Weights of a small GPT-style language model, trained from scratch on English Wikipedia.
Training: a variant of Adam for these matrices, 111M tokens.
Each number is 500 + 25 x the weight over its row's rms, rounded and kept within 0 to 999. Layers, rows and columns count from 0. Numbers have three digits each. The size before them is the row's rms in percent of the matrix's.

# layer 7 attention key, 64x64, rms 0.0997, rows 46-63, columns 0-63
114:516497456529549525527476485502471505480517501508534507518495481490492486524511556467527487495474471593480501513533526508539498523508505475506490510472511465509490505504514481493472495467456485
086:465506489484510523535501494532508482465539493464512489521513477467522462482515551465516479449508502507470554526500509519533520484532482493508462500499494469515516491537518519500490557491463474
075:535530525494462461468522517475510496517468511558496491502487501510485518508484453543514481519489499488540472464491500479472504530447544539494483476519501514484463494474507469499517457536507507
062:436498520521479489515495483543498492480531490441486499514521446481506488520519533473474518486506532500453549535486481524522518483532474497492525512479504489529522517540507486505515548528493490
101:487495471481525530550502505559507482466517488471513516501502469459490467483472535469520497466502513512474548504518523521511511509528487484505471521483504469515563487538513525500486545509472471
096:523497499521533489459484506494478489541460536527497485471461503533487504532494478525502504551474511539523474492521474450503469506500514491505543500500523520487496510471493493507457430499529530
045:486535504542507544501502479524470505514469469455528531504514477509552490487529513463510517504534524490454526496452497484505496450519499464472514502484455456519507515476488528500517507473492476
071:481505501564486520509496515507478518530503530471480529525514472498520504532539498504485506515533474507478520503475503485505488447557446481460544472490469500514472522498486475513557510506493486
221:536539516531465483470506506488479501543475508536504495486489519526520493528499477527505486523519513475537461497510495457459485496471539512484508489506488519486430531451468468492504475538507520
093:479449522525512533528473491507481495570498454466495512542529479528529507521493532472497529482543481512502478517472518499521526506502491473501521510458517493500463481488493434517522489490508498
116:489472449525503474512502524507495517495480503477503537499515514485506518461463587501444525501542469524504519536492502502492517532508501496482485492467519497486519498509536451523526469490535490
100:534506461492544531493531495521516486479506504476498480464487533507501467513517557472447497489500552509501472552512458499531498514478516520508472534483507512458484481500498539493455487489510519
079:489499470513522523524526484492499511541528469460500505532538486503533507530487511495508515503519477508467534504473525515535514472533471487501540460481490456530442493494511482532518553469479472
102:497462518492496508509480493497507490464562459493526478537512521480538541478528463509492497534522477489491491439508516524482536489524522505500483481493474509481502483468497511513517524419505509
105:505451543489472479500503493512489533481481454480475520510529495533489495458532456515522521544466504502502490522527457515534515498508473515468494489512469546476535521513508531502466511453492519
085:538511490461522535520520504511505474532494467486504502516462523523510464470510519458485521518542517468503487550517489471489519517505465477497483483514520528503542494480453548473458496481524532
111:513516517533471537511484467514515464502458457534524510517462479496473494494495495510512495433461496522496484499487492451529501526480554523514467552511473471486508513510520500526465503508472508
103:452575489502491470466500491505472512495492551546531460497506492506494482514518482576535481502477498498530480483514507486485489499487481483495508489514495543491507523475498507489481471540480456
# layer 7 attention query, 64x64, rms 0.101, rows 47-63, columns 0-63
089:486467489468503522523418539474511489493510479508513522498491494463487503497485535497551522497483506534472519545509474503515512540508501483543510451492498469547544502502514529504535494487489498
102:499532493507495487465536475539487502514495526500509472515481503561505532524528560502489498491535486471531507500440519463485478469470533488483525519506478511520454473454487478500506484490508531
086:480517484495474518524457495509519515501509467517513506522525487458479493507472453546543498489491525536483506512506492474531530535551493462476491483467515457473538503523485548523503528510481472
075:498477502460512528529438571495474523488510540508461481497503469485455515492467529500510513488472500501477522501488429501528474510494514518516492481488527490503548481491490517507511493516489545
098:542501499495518487447562499559503483503482513480504495473524536515481512443500433526470489509498481492518492464498506512487498442498493529469495521526526532483483496510510518507463505490513513
155:485464473495512526532486546506495476470513475454526503487546481460462476485484485471495510472471505535474526505534498537520512506525461505511509509488534468500546496553498537494501494477486459
104:478475487497477530534453503487497526488508481480485500538500490452487479459471468491514513497460558511458527505510512530533535507544470484504475509483505470499540493544518534504472517531504505
094:513525519475523481483564525558505488463475526483522475487498486539458522483491525513505465452480509504477499471465475467465492481469495501487534568510523486516502509495499510497485479500486485
093:537468506512454523519495541445479512531521476533449499508474513486480449494509466490547521526501510515508488492519480506523528517533476472477479453479527507486491507516512510453489503527477522
100:519503488499500471505512491558505542531491518493487437514524525501470506494536504483534552523511523502510495485550522513474528501526532490470499516434496487485488506475510522487448491511467522
100:513472507487519437494523502546520472493495476525518501467520504490501504576526434513526485498517500514517474510527532495451487515478518539480544469487528526488498515490515499500490517490517476
086:499465498493471541520431528452467513509554488502476517548450522474517485514532505479515521510481533519488486537529491515515541512512493507519461468479493519474500493504507485491486526517496528
099:518471510507504496507471469447502495495510491480524515502523530513546481480534545460489513513485511482505493481520464519524499562488513482513506444461483500551494504515528477505543473461522473
099:483489511523546533520459486476502452471487504530515497472538480488524484488492488507471530501505499449499501503508523494532493532511448463487515483528542510473493518514485483522488485441547461
087:497448529547510479499505563472450490487488513519482527439522460507495481504516474515502461495472470505491481496520460518507499516488506533493540472509541529467514544514513479496503485501494482
109:488497496477548505494536534526470470539469499520494510465516493503463461568480531485480520512531484512532483493478487525527476475498476500528529498496519493543489448481486482480537522482522493
108:493540466483533517474531477531498494447451470483499495497526500522519527461493536476518473467498489479488509527491473475474484417514499490523520547526503505504505504515496508525465519497510524
# layer 7 attention value, 64x64, rms 0.0608, rows 0-63, columns 0-63
109:508505510477499497506479525462475469519536524505528505517520508490458481481452518487483497526529455523509481522477549491495468545514526520519533531507445528455490528517470526510528482498469502
115:507486523502499507504516547484479514520526540486468489488529520497543517481538481518551469529478464515516498492467468501498548493516476531456467480496527543533496490486501449482507546511492505
109:528487542492492460494511459473588481489450475487496496500525521498526527501523499494527504531506482537499495551454495503483530499520474516503508507487524493480511516484508495487467462515531542
089:496485476451536514487527514483458518480456528473526485523488476501491477450495514542474495533523490544532483502458481508489514454497489477485507459504522479554489523520500491487472501516485536
078:546481485511507492489520505483457525496515507501481544485467445499484487490510540510465511482531519487509514501549491500518497498445475450469541515504441496490518491553517482480494536491503497
092:469506533507552492491502487513431506488528495512526470507483482501474496529485495483450507482473463480472487471481501504498509493536560485523505436493518499516500491505494514513543559496483485
107:457498491487544484489519479486488519475536523521463544478509497496505464519452499504474542477510489519505517485480517542502500490483527473465476521526478494519492536512443481509551506444498499
102:525490476553470535493456494512485504526492473524516508514474510523524504507493559487473516497481505491482509539558529487480487498495480521469492534472537470483493480471506497562492479506484450
115:526523503502472495504474500513536490487541504497489484493491475493531467496501459502546514508513512469498537426485518446503479478537511501529500494511484496500480445505506491498550533461550512
101:503491505516469494504514475462502495519540497479459448485528523514571509505520491493545509528525510470496497516450452496502529537516517518523521501457504486456495510461482492515523475479522506
090:494498521533510460508497496504487474507524502485475476520485559491532487529540530540535456535512480503539514470506514554476523520539528548494471492473502482498500509472486468478497467479510482
093:484477547516501451521521503490472509486501551496552459499481459498443521458461515516510493462496501487480526510477541496482473500517504512510499503506499513563501516500508486456492501507517455
090:508496495528498521483481461454521464493511523502501514497527513514519525487492509510539443527528483558470483554476505508539482506503508497484512508477457472460469568489491482521521493500514486
100:501484505485486482527519462534516503505532467501512436492485494495521497495462480505464532474482507440500521438484511481499535505507527502539502493527491539521506511529510508491544523444521484
088:473471489523520450470539518501519523488529527497525502509507533474488465502474464535475536531455500456478532479503523492469461498509489525515516496524507531537498479510521480509474533499526450
099:528517478502504535500505451546489543485520465515497473439505488493506513499483527496505523499515533478503536461541519483476447515506516460471481471485516472504521460482521523496467477472518515
122:498491476522484480493517495513517536508507493489497490483486489515507460508483535484468567496460543448444513513493508471478441470503503506499517527512465511500493523525565493509478497502501458
113:492530459531474521486491518477564529543518463506472525455484505500541506486517505487549480492550514479483492489485479488515497468510473498517488506477454472501478472487544494492534468505520518
096:485535543488498478496480482532484500497467526512537539533485461493513460454464550495491545488487532497528542516502521483501531459485515502484514491476520483535492477497521497525505495545468526
096:491527494529509542490488521486515509519485508499466510487547493511525563524518468497565469474474493535473490513493509490537503529462476503468524472501499507495513491490468505490504566507490449
097:501474530494543495492545466500476518492481496518495460450494504494492537524517542526483474487509528514501487527482461510521512475492487454532511469468502486565513546496497483503469466504461512
097:487508498503455463511515505536498503516484494479468513497479483508508510468507509489455529475460549491492539518491511486504480461487490522457485525532558494504506461501522508495435471550491527
103:460495499512515508484517489511513489452501454521448545477465546505496503530494434474505524500500498463492504466537530531491512475500495524488483464490478513521531441496512483506472530496507506
090:508495475520504498475513505512560502533517472515483476489511533477473537506463505512478525479456526501470486520515521478514506502504466518500513492506508546482504459492517515520434515534542437
095:518517499530465523497485467514564474504485510501536476489489477517552540442478516456499473485477510512489490532507501476525481460492479523502493525513542496470495466471504545528500471491517510
102:486485529477533452501529502479493514476507580497515487539492485506473489468527519493476517502482498463496500502477522476499410481485514473522527511522484533484536509505497517531473511489495488
093:488482492490507508506544511526516511509547503511472452457533511472480489505477480547453492484485536493501477507491435505527442513517502538530481507484517491499478507479525461519479490489543512
098:549503479483486522524501476466503551491532497479503507484505414517495471482539508517562504529491512504474522478489489497482476526485511506500482521521446505486485519513468517488517497453479522
111:501514448480484462495512491496476501470502532506527474556502538505508492455511516528508527544474484505524510537485523510490485442496510507488506490509528533460511478490508532523436461476507509
093:512512501519492487514463486516497512499428496503520497509468455533538500494550533453503510492474483494512502553496519490501490464488487417498508547509497479548503503496495518522483484493490497
107:481487501525510512464490479478547506496483489522463555485473517497454534496461481488488528441503491515492483538537537519515516487481478498473526517498498504476511457488544528505484525544519472
104:491510489470504527494491533491472521513502482480531487487468475528477463495523449481473479496476527491492511496515503508465412548492504515479503522507510487540502483527516492491499549519447531
107:498497520516524495488497530493490491492474474519531489491504525480503539490457479475487432496534485538489496495502547493519526512499494489531559484499478481567499539513467476472546496521517475
131:521514509486478480513480488520442483464514522508509497485552484476529478546530466521535484515535448504517524462532527508477524536492540515502493479497504489471514492501440500488518485464480505
125:545498511509506462519495491518441481503524488500545466503511476487499502519507502531477455513461458538531496503525510502483515579489523507521510523484506497521513492510458482478518488465478456
091:492535500572504457482485490490498494514489493515508502506478512467525485534548502487545498503474562476489505529515523491521511474471501471499521487478447523460511519486500508518498515502498432
103:479488506493514476493486487514531512520480465521500527483464506483451486516444543473437563454505536462505513499514517486484520476490500487506505521501498476498500465491527542538499477523516520
093:530489502522493478517476528497500464540483494499471498475523508478508464550560469515516498555499536483484500445500455450502517502482502484551492474479462485478506490518487495503538507502517493
096:521531505514485536496469522463552512528502515508452511538508499507476507525534477495571518506507530498502494490476486464541520454471473443493477515463477497503499480487494499508527512495527477
092:478500551486494479486496499466552516511466510505508487506501457463463482501525500484509507453521520529511491523455464492503466502479525440496511520488478486503487557507480506499491539532457530
095:493534513508499474517487471503539536518492461520474478492535505505500548492487492439511530445512483512504523508510553519507523491462496464471507503518494535490514500504500546468509499453498449
105:464510537476526475484506513457467486499483511497488545527504515497513483487513484487518438526493521511519482504525481549515537516528482493522524502489527496470485507499571472444506499547489502
098:467469527516516530519525507485529482529482505467497479480514481509456521477535503552507450489538519498482486484462458492530476534495494501501513486498497468470475577507518496527525498524503521
086:462476506469509509509502508516518478530429494507476529582480530527516513515506485476469509499478508501515505527465530501532555470504481483531484540525480494524493484522477511497490491535516493
096:525506485513483466495484504530530498492489482484546538537470483480526482432494463529494540509496498508514517451507514486500572511476504483489505514505532510519487469507553478486503538473506487
086:492538519523486508512506516520496506508472487506529476495492501487484527500560491503517466453492501477482501506485445478542424497533532501545519443495483498484518491478475531492502483515507541
100:533494463520448502531484502528521510510497467477500522544501503516561518521552484478548501493497489499511533465515533465503518526489475552505505493482523490459462450500507517488493499505514480
085:501477507461508490495484483507528503475494503531523494480502481493427481469440514509445546475530491484508524504484503481479476507497529507470500559523528486512513480506469522532478491485509551
090:480504481526531531474517483501478508465508516507496521471466495521501472541490532520514472474492497433449531470548511521483456459530509517477479466482520454519488503488521472505509512491480487
103:512492530504493502485494487511439491496503493498553509494516450495505457467504541493488448524551478506516503504510496521499519532508514507489482493483516469494488523492525494509563460478452555
100:517506478522497473471505524477550517491488484505484480467496557489507525493450516456454537468531457519502520496479551468491511487493505520466530479513502489530508483516462517527519500540511513
101:528499490491499470484485483536528511498499518481506523450490468521501447540514526515489560484521461430480524478505473467467478464502508511489492507503507470501510467522530478536496478526494520
105:513494499506496471523481531469429485500485522490518493570492471504497488488529497468514485536503498504539497540479535494518519497478513496524521510491494538526482528518447491503535501478445464
113:504523518493494488518515512530460497552477498466433477446501456513544488524524517497513431501503529518501520518488498487491517551505484456507509501514482458459482499509506517493499488524502498
085:450497481521526477503495487487515491465505476501527548523507511492510498564552533569494515500520540449484529463510492519493458507494527521497466494495482502507500498496488463512500483515484462
112:501482524518505473491482519458523499509505485524493527565488562493531490494537493442497508535498503439509492489521524507495516470501482543517467490476506524476508469484489500553506489476533489
084:494531513495505528468489525509498517505522489487481514476493487502528534499482473443560459455470516458540497469505503488490498490528479498500519476502549489565501482494497475464503550511500522
106:510570453486507531504485505555517504531470517499528532508539515499533554565537519528516476488494481497481495506510471495511482503470477487503468481492477512480498492507507506481453486533490490
090:508516509495511474489483508522476503480528514531459458510456500489503498465474485453454514500511487510519500494460528468557484458471514507528564495506492533503514488506475520550493520476501532
088:506490531505502476501474500453518471497529492525492497522496503479450530526502427498502497514477467566480477505498492526521526528491500531536512528502480555481499487508481503461483502454488473
091:498510490484504503498485503517440501525451478509446531505522485512482474513507483486475469515463539485513514541528531494486530484543501512480497504502559447501488453499465511503476520533496528
097:469511505514497492482514520466522503507555483481507520487512516491552521433460510484486519493492502498537516521490535478483498526459542550478500525493464495504512507494442509500535507466487462
105:516466498504483492507528527477496493487488474488505485531482495500523493520615460503505484539453520476467518507479493474497445496487513528538500508498515500526497498528466486495483495479517489
115:485503509511518526499521456545527475478468480484519432492524476505517499507541495506476493509491522503477516506488524490500447514496520479476546466526545465476498523508512530536457529465521500
# layer 7 attention output (transposed), 64x64, rms 0.0625, rows 0-63, columns 0-63
100:503463468516481499514518507486523457519500513477542486515499475516471490490469510518482474539531501475500494562475437480461474537542525484529513486525493503458508516472503492505509520490550508
120:483523482525520488489505476533483490494495504504528550485503477509539508522525516434508488474513469510545499507496517511536537460460533527489520515514539493495502461481480468486528485454451499
109:485452473509469500507543467517495546459503473504496526498529500474522504482505479522457543493502533480485517532503516486531477533486473555471548512476501518493504505513508449515496520463469496
088:480510474489499514497492525520475477517526523462498457506484471514493525498478543504519549494506465481558526538478469527485504456505529491465499541503507501522442488486519483530492503527471541
078:528542493471504488466516476499466516587479520509505503504513474480509510488483535507547506479453449482494445489523456485480503493504509510533510477503477528505495532500486528502494497506518539
090:535488499534512467519434488483498452505513511518512491514471554460523484527514507512507494493541528499533488499496520483469500482480523460489476459516521441518484503519463527511483531527478503
101:499499519482492498483487503501484490526503493551502453532489538488498516479485484523514461532530520512533468502459468504488522527478549460469493463496500471516494531490452547477523480502499553
117:467537521505483510533531489480551515478484506480457510513474503544524495529492488525516485499472499486475473467545519490483469482513471530519472497447470520493512539509487503523516456540536488
123:596460532491504510516461484544501524467480485536497477484528502484482489521509483475495472522469498564532517473492502459493505472489517497509534484501523496496499480530514495473503485487517482
104:524469525518523472497578425510490520481516478508508518478530492530506506500486474511488504513531542500537490507501532507528476498501502532513503511489495479477468452533475479493519459463478495
097:476506501523532493537525466512459482474487450471511504511526481494537480536505506474471486489537529508513507518517505489536515521453540529541476497459528486455506480518468511473502486508463471
081:502500457539515506509481539466473530475469529538481496512488528503529498479503536491497476473491493530466498565491462515479490459513485480503489496515501462525472519524523507498482548553475508
092:488501512541468480529564475507507514483499453487531487479525538547514523507464469516491508503543534484519475498467482527474454501501505552493523488504493523499459519472477516488506503467522482
098:560450490482524490478451505462488488494506507550470503505493567473464486464509514489514510543460519500491493482486500467531522504504501495501484518539510461530493499545530523510512493516493507
093:521487539543493504475469545487518452502507505533469527501478501489483468473493543478481509449446483525529473520536483490509526491486510510501488504537537503518531483539483498500497482521447493
103:533475525472478497511453501485474545471471503503460504476510500505499499474482444532524485526506522528491509450526548511499518517511505484512449464474519526482507518531523529496480490531541517
123:546492526510482478474506535463532522516508508533460495495462519542471473463484526529528520482453518509481482490503464466476522479532473516513497513514490495545499514532482508526518476533453507
110:527506543534507499514523468527476552474486492520502474474545466583476509502517471525524502517484494521496508466496502457506521474492449508500513504496479521506485490501471515507474474454519516
097:471531476460515488527501504505485538460497508473490489547477510465497490490501514521475487503469493515509545539524523460452479454523477475475491492476517498516519528520490523553503472547522522
101:491521500531498476485510481500530510527509513497531513489513548502534539501516479465521463477537467506492462467463532541506517485509496501498513475486483536544515461470523504463480510439518464
093:458505483519494485479523477496456505502503489513484494496491490530497502470437530552490555503492530490490516490491531564515501471492485490470462490493532460532470528519512537530468516512503518
095:471507476448529500502501535485515536498490520519479499527450493486516503488530494488519499460444506514484553513511496482495499503475445509497501500510478508561522475512525471545530475525461517
098:500499582501508499492477479503497500494472508510491523483476510454525507499528490490472468494479534513507474458504537458530533550484500488478483502488541511494520481545456532477460529482495504
097:508482520542484529492477499464532470498506511537467546501470502502492462466500520486471513455471473494484477462527526529504520531493448532495494508558510534515552492529504493505497484486511484
093:498493515485484512509493514462532551451503475521471524502492529533508520509513452519495507528473505483472512481496525489474462504488459556457497473512470531536471514499537456519503506485538503
096:539508506502502482432515532460541502506551502547507514532448480472494502459443501525484532489463509498504486559483488482476496490506506476481519484516489507504496489481496467496494534519506509
104:511490532520498541496494515505478459502519486544479545482490463525485446478476498492491526472494492507524518473525507547522492518460494519517488501570538474499519483524468517470504464475475507
107:552488487471442448479509526503500545507500493496514481479538518529447524507503487511539457546512495506498504480476488504491526504509524484530512488480471533495449495469531510467512506522502529
106:487487497479529502480517537468524496463531514482498507502473472489485509482499521520438538491467523483540501510501480481504502513493504521476470500514493565482474501484514445546528480566489507
100:483538483466520488496511482497536545488507492475498460518482517502523537511508489535509515530464517493470498513476496493474486450526478489489517505439433511526484553480527470522491518532497509
105:469513539530468521491480470470521528525476526520486531523480535488520508480544469521482497468509475483477453484509511493453499552518447483472514489504491533503519520505488517501469519490552494
104:508510514476489473495476559519520486566488519453497490485464492549483513506518485487549482482480458510512531537498476481503505490536525463533487511470489486533487496474511500477490527521453500
098:463495480555514521509493482510467462494480511481484463491533509485529503503476519488516495501511502515474468544491444495515481471509517500474497492519509472544529558543524516506472549472536488
121:505481484478491487518487501512465493494481488476541504498563499439508495525508479500502461533539534512505489485502508493516497509492563489526475432448520500458518489510525521471515495512527486
122:481500451499509496506496494484482445526484466466518519505541502479515461508511539471510477522507491487498493513544486531536485495503519504560463460451510490483508545520532496464510519526505471
098:510539541527527463486555470479495497491510471496526514500504528469481490466491531510459496467460509494464465499510532502491525486467476541516500475486492528504566512513475522532494507502498458
104:493489502485498530515470503475510504504505524545465493539458492483464484481490493551484499491456496500459513502542517478470497525508452488485486499526489485484553532541486525540484473527535535
100:538506500494510504499530474543498467534509503517543489473542450472453472508471528487493495487468497517485507481542524504537496470462488514528531507502517489464531479548498507497517494463498455
100:517533524504505491490536450538553540499515499523520474511517468506485522516508486496482485513494460510491479485483523535518516443491459479486557526479478516469476499474480493508509499463543468
085:499504510521473493497512491530474514527519473496537490517505519488469509455499452533501495487519468477470541559443507525464487480493505477509562482496508473492547497458494541506487516506500507
100:504489481497505460488480475455512542498480518509472483514518562495521529482541450530495484537516520490466457501467503484502531515508482471473501462471463521510515514497541523511503525510546497
117:457522476504535493476530483504457513522485490458508526493521463481514479531536527465453525459544526518518499551528492482486513516515502481493527536503509481492494503469464476498496533465478474
102:505504493517468498513547509516465471525522505530510491486492534536480511500446477497511537466523480490514536509496494536501472480471479532532504527569499474495478439483512520486481480467480498
087:464518460471545510502510498515547511505533504491491446540465499484510525514525531482484509499477531483487497528471479487504489497505463479473540570495452491545495503482505468535491511499495488
088:500511505482512512485470503494475486489484494496492504498535556459481511489564515452502521503444433487549527499548489451503501462494495521499494526477508505498532505530504491515514479535496495
075:540510516521508459508488515519452496438535482480527518494515490490493499508498455520507509474494529508469551482475521514505482480477475467511487450546528521519518469498513503501450549498504497
101:509500478478537484511514485505544535479479500449465481514539517498511514547548506465522470497502509497512507485517504458538486487500470527547518508472461533510502451500542496508502474509499457
087:499453508472442545513451527507497503501497523559494504513477502489483493473475446542500490517488482505492521502503483496471475522522509480473478467516501495475519525520498501479508491546541559
092:524516539524486494533477543504490527485481503498479488500473527526519490531473520524527492475517529542503474465524508480469511463499526483511448472476531493538462496478463543469483477529470509
092:468502473479467471527513505510427497487477489472518522480544498509497501543490474525516496554521507498525529523532491472474474486480536504528464456472512473475492517487492538511503484506531529
098:495451500547512508522467482503531473490480542521473471516475510499522531475470494543527493489466484483488473535499482447497501486502502525452511458521506527528552508542502502526511489492511533
106:546497512478456511532470533531511520504489521546508485525493479490487481489477507542545538511460504515495519475528495443476492452528502506502488455465509497501495487527478506502513459516456510
108:479528470488549465484562483503531479501505509454527484523509491492499522530511559494486481513489498474520494565458462499505490455500516502511510515476457481508484508469510484524525525526506487
106:512505444472517493531513490513439519557495500486504448480489485520509509497487479501511485495507542513506523506516528523480514492491480501558522499500469490525529479501578489485490462473481479
078:493503533496513475526522540488498491471516450513497489521514522465469501484465535528517496488519519527477489487496494473543495498495515477520460513464493517496537466464423540491492482544480483
130:493518530522529503481537477497538497466512494509476545529498448483504482544501502501458491492449523479492465532523524456538500508457494524484509513503499511447535493517454490522509501481524497
082:509517515515548519490477491522488536490471505472494521516482482494535493528549499451524479469514460528507512509489521499500530457532531465485502476467521466546485488476545487497470512463465514
091:486527470502507508524441569517528509478522486477520485494525474516501479481505515490524537500512507479470495444489522531530501484521477504506490491480488547526542489437509513520473495484503463
088:507515538499521481475482451485515470497503503527520507520457490453507505499487490533477509515449501482544519501454472481496492497473501507457533456558502495527509503545492494514512506493552532
093:478485505532482480469496462490517467532486484517537531490541506471503482524563511481457476503518498476479491494473469523538498561485496501509549497510493501482497510496495490475517563483521464
081:472499479466527509534508504559509524533490526450499491503458470478532489549540505481490461453512543521523509499535521507475496504487495468494493507471451495530515505513537480511508482526503513
089:490498514504564498489548506470488468506526513505471502535509544515480521461489484484530426506506479471502494554487501459515496490522502508510478484450516515504532505509479489486508488461507544
097:516507517491529491462544528530537466519528489493483512486505475483495489521486535475511486454455520496500524525492477496573488470458484519537516531490496502524492480501509456493516514501446472
117:532464524480461506509481525476498484507530475500462506476466574479516508481451452519491530476497525505520523479492524523488484512475503546524476480527498519533507478517551518497481479500487485
# layer 7 MLP gate, 192x64, rms 0.0975, rows 0-16, columns 0-63
098:508496446487557486458500502534517507507532504467529442475456541499462535473502508486479473543505508497510487493468488506509547493509476496495520519524505538457511510471514507536487493511492477
101:476508479458493523454508486493451479523491496485520517465485451502522466550521506493445538508508527545532471510491480506476507476523502479507520487486521506518526512538544496475540492508503468
097:505465499515500533500468501469472493466478480475494501498472494451498455517474495484526476535499503533497491487546537507515513530509494483521488474450539499512555467544524511518501464517537473
093:441501504502533467475492505499470512539485522485512529493497473522511490520484518485459506499543517487489492500561499502518495550450485522480496516511537495478525499507483504450527483471500433
102:507503495520544525496464472486570524464539464516482476513456512526482518419491484503523527497461497513459503492483500449505497496506477497488485502501471514500520506530529530519499496501484508
091:495489483514491496518509484476526501470496480495550476501516435505472496515521495507485481426493485529527514496516493518477531546484474473464565509506547483526503518520510523477484482465515510
093:504502469491495505458509499506518516515526459474547485476525521517474530539451478476468530498550504488469505559494511492543470484539524511481509492463480502479483512551501482485507512489511467
107:479517482462525475471483525503491533518513447494521436479513551490477531464495512533525545519490479526485519501489480478487509494491541509500500486493483520561473478508526513464522516501493538
089:489509509490495472485535486504493516497502520509508516489506474469510450563543481467520509501441469498481510527487498501522541494483522557502483553526553503506532510499502507471490486486457533
090:521507498521505535481498487465514542477525533518467509500513510483487499421498470503518530492482501490496496473520509482521511524540486521415490500471464540512526494483507469529492479520521522
110:495492466499457487516496560505493467523526476486548471460511464497506515523497515489522505517532530527483525515527450478545512499492511490519486503466529481489519449515496503461554516509525496
104:495517471457523443508512456535485528432493477470532474502544538504476516515521486494488478519509503501517488491490522495470499479500524519514529507474474493513524499523532542499524493489451459
099:501525505504512532446481514459537452535493531538515510472510502473489493488518482535446463466526535521494446523499495476496503511503503487542496501500534481531504489528489515473498521538490466
117:483493501483480525496468507508477493566512506455498489503500489454503531516506447460481500498531529516554525511474508537496527511495482502530480455509489502456498471514545544493466496474500518
109:495468487483508512466458503478527518482497526516534544498465476526490485493505477533525516479503525523473491490502513513526479495492512502494475527509478483589537482529459529468494458505509539
145:511451499517515520573459489514495494487530474474501471510485510497450486513513496485525539475489522525510506487529521527517533532500486495525475527475535465501535478504517543471461522480473481
113:478479544485515486480517477482516478493545441481492530497522475466521480491509522470476497481480530488494491532521550503521520531511458504522507531520511516520470455511527516522476523481447470
# layer 7 MLP up, 192x64, rms 0.0852, rows 0-16, columns 0-63
090:491504481535501483511533500469523487557515445474494524459502487483526483487498520493515498524501542530484462523545478501490483464508535532498466474512491492531545485503434481472499510505487513
105:505447487503492489515525533501521490532473465509481523475493569476499501519490509493509469479505428512516445500484519538483538525520525517488525492521498532496488484469504516515497538481488457
102:478527482493520486491503495513514521500521519503503514498533465508500508458553555466455520443509509495448541478498518512509479464493470492495503540515489492440500505517486520495469547475486490
101:528528477506491515532504514493495511474554464478454467515515513496469478518546492516559500477498479522555526493473499479479523472498472464506503461468491487517459511486491502500498523532492549
099:452553516510503493496518548525458456533505520461506539468528463491507461485531546485481487468538538478529546502501502515486513496495486487499496528500508528507495495505457515508489511470523511
083:501477526534486480474525487493484490492483504550516495528549488519510533513523497522495478487519460502560466443482498510450519529504477476453547507495488536476479501459517506490513472491496501
100:506517515490514531458466487505468522548498493482513504473491501489493513500565504526518466518518519516496529440478498508507479475516468531486467545499487470518522482486495498457476498550539536
103:503524481508515466476507521494481501477547528479503514452490498498506514489456540515471541476508541506542521525507519517494496475506565519497472520463515480484463488492508472535490488449542489
092:585512501528510493484485518482447479497477527520483537485512500473494502491573514514487457518510485471539482500535534482495518518510535478478489497485500499459465503521478503507486529476500495
096:470457501481479515507491501461504456487520523501451529498503487498526489481493511500490520540515512504527509514483421556537516544495497507501500475497541439494500545514510503493500515465497510
110:522484506469474516522525493477536503502467459540484488487508530503500458525505488435552517538480473540499526492508481467528502513484523543521502459490524465490511526487537506490483480483464505
116:467520538505487555511473544450473469534502523515462523489481436460526468484498511521504499488508516510482514474532498507523508514512489472500489513508521506461494506490472475504491483502552550
095:471504518479539444515469523520530506493525519487496474543491505520470492430512487512530522498495522541485523531511510458448529491505490485503457469485506528519522473508505474513515483520540503
117:503523513494510520495457505500462502511552529535536476471509521501452515526494484474473487464533491512480533509496511524494505521497527423505521483516473495475504449509512504515477507444535501
110:522519521494464531476495491505455517466497485516514499478529515481526546423449524463501529492508525484532538493496511535459501520492516520494499510507511511488504465486527526480444486509523505
107:549462484501481525516473509485515505525492488527508504540501517494473497481472498484533570545481478519469499479533493504534528509477501498523473472497509441447493472468535498489480491514521522
103:469497449509518496495502476496460523484478546499532482483508504515455509478514490538535482515503487495523512482475492509460523467462480489500506527523496527445566519492511507505466467490535541
# layer 7 MLP down (transposed), 192x64, rms 0.0825, rows 0-16, columns 0-63
098:536489516490481520538462460490498528494500509508450482485493506488527499525454514489526462512489538491487489502511483484490501529470519523505483541460539461474492492488517515583468524514508482
103:551500517546467479479501516491526498470500449515525531528495539543519460475505481503497505510474456471502515529532483498517567530520492504485502475480477524487480487488508475508482509492454471
113:491481467515530506491513490505464520485517533495513519485534479515473434483508551488482543445543519518461514469509517528525492494515473481460505507520512497460505483530474485504499528523538473
092:436518538470543498531506507525474494490473498513494495473469490552516499507481479472504490502524520508479526477491483547486520504491457477481474508538532523496549522487474537529501473472533478
099:477486449489504543504490479484509535492499506500471509523511534414490504480523497503478499467504485472507469530501531494487495489532467533461550530530474499496500544526500476502497500536483529
098:532507517471468484473453506539473502505517491510509548520532535490519505498469513453519466521497506485511470475515492470495470452469504525494524482521472525502529500479498495574497471527480516
102:490479484514541533480473521511462473523483523497499477480523497487555490522534519536479466544456484511482505480496475531468465514475477500533547512492504501534481522498452457491481504517484522
104:525528473517533514516547480508517538496476492516477536502503490488495476476517478581475473492484492476455477506513535540477485526437508536477491472500505484487497508527467505482490499493535503
092:542506525505511504511516482460423506522498549489529482476510512493520478456498528468504530482527497504500508520498514522492484536513495437501502496489493504470471512452517516510500452483553505
092:503519499547525490496505519547498551534454467489527482475509485532489510502476523496503492436511495482515473474541546493462506452508466507490532515484497529529517466472513466504497505510481487
113:448480474491465515516561517533534468507471473481501572492496498502525518483498491470522505471503494502482522531482494482500526494434518506519485455505492503537521468489510522518524529501483495
108:463520477466495540490497473514492506518467548448494502512486458486499486514512470540535490509522547538492507496473489534469527490528513448498461534485486501535487521480507505480482540505531491
097:495502503540524485513498479473500509494494521497513515472510475460511500469518526474420529500504525468479444482519515484536508464485502505543544541486521473488500492509465516544540494507525502
107:502449499483534486518460502497500497493509502519498483523475491472497518479502495514505481535418498489499543545517528538470470469505510497525557470499507528485466525524517469479479499543505501
109:544500481550484494529490522513530512474490474474478497500455503522453476502496518476521542498506477513526523518501505455501545515561519481488490472451475488475514487501477468492528478539519513
113:528473475496465498521475495472512528536480503513494478528515542484510485475499527511511532539477494517480500484499533511538483500470492503495501421477495462426531486497527523545497501514500498
109:481465475502514506487498452521464500490491522498526539531509472453493489496525475517473460510503524479508479457492512486529517513472519535523536498517536491496481504557471495513551541491537467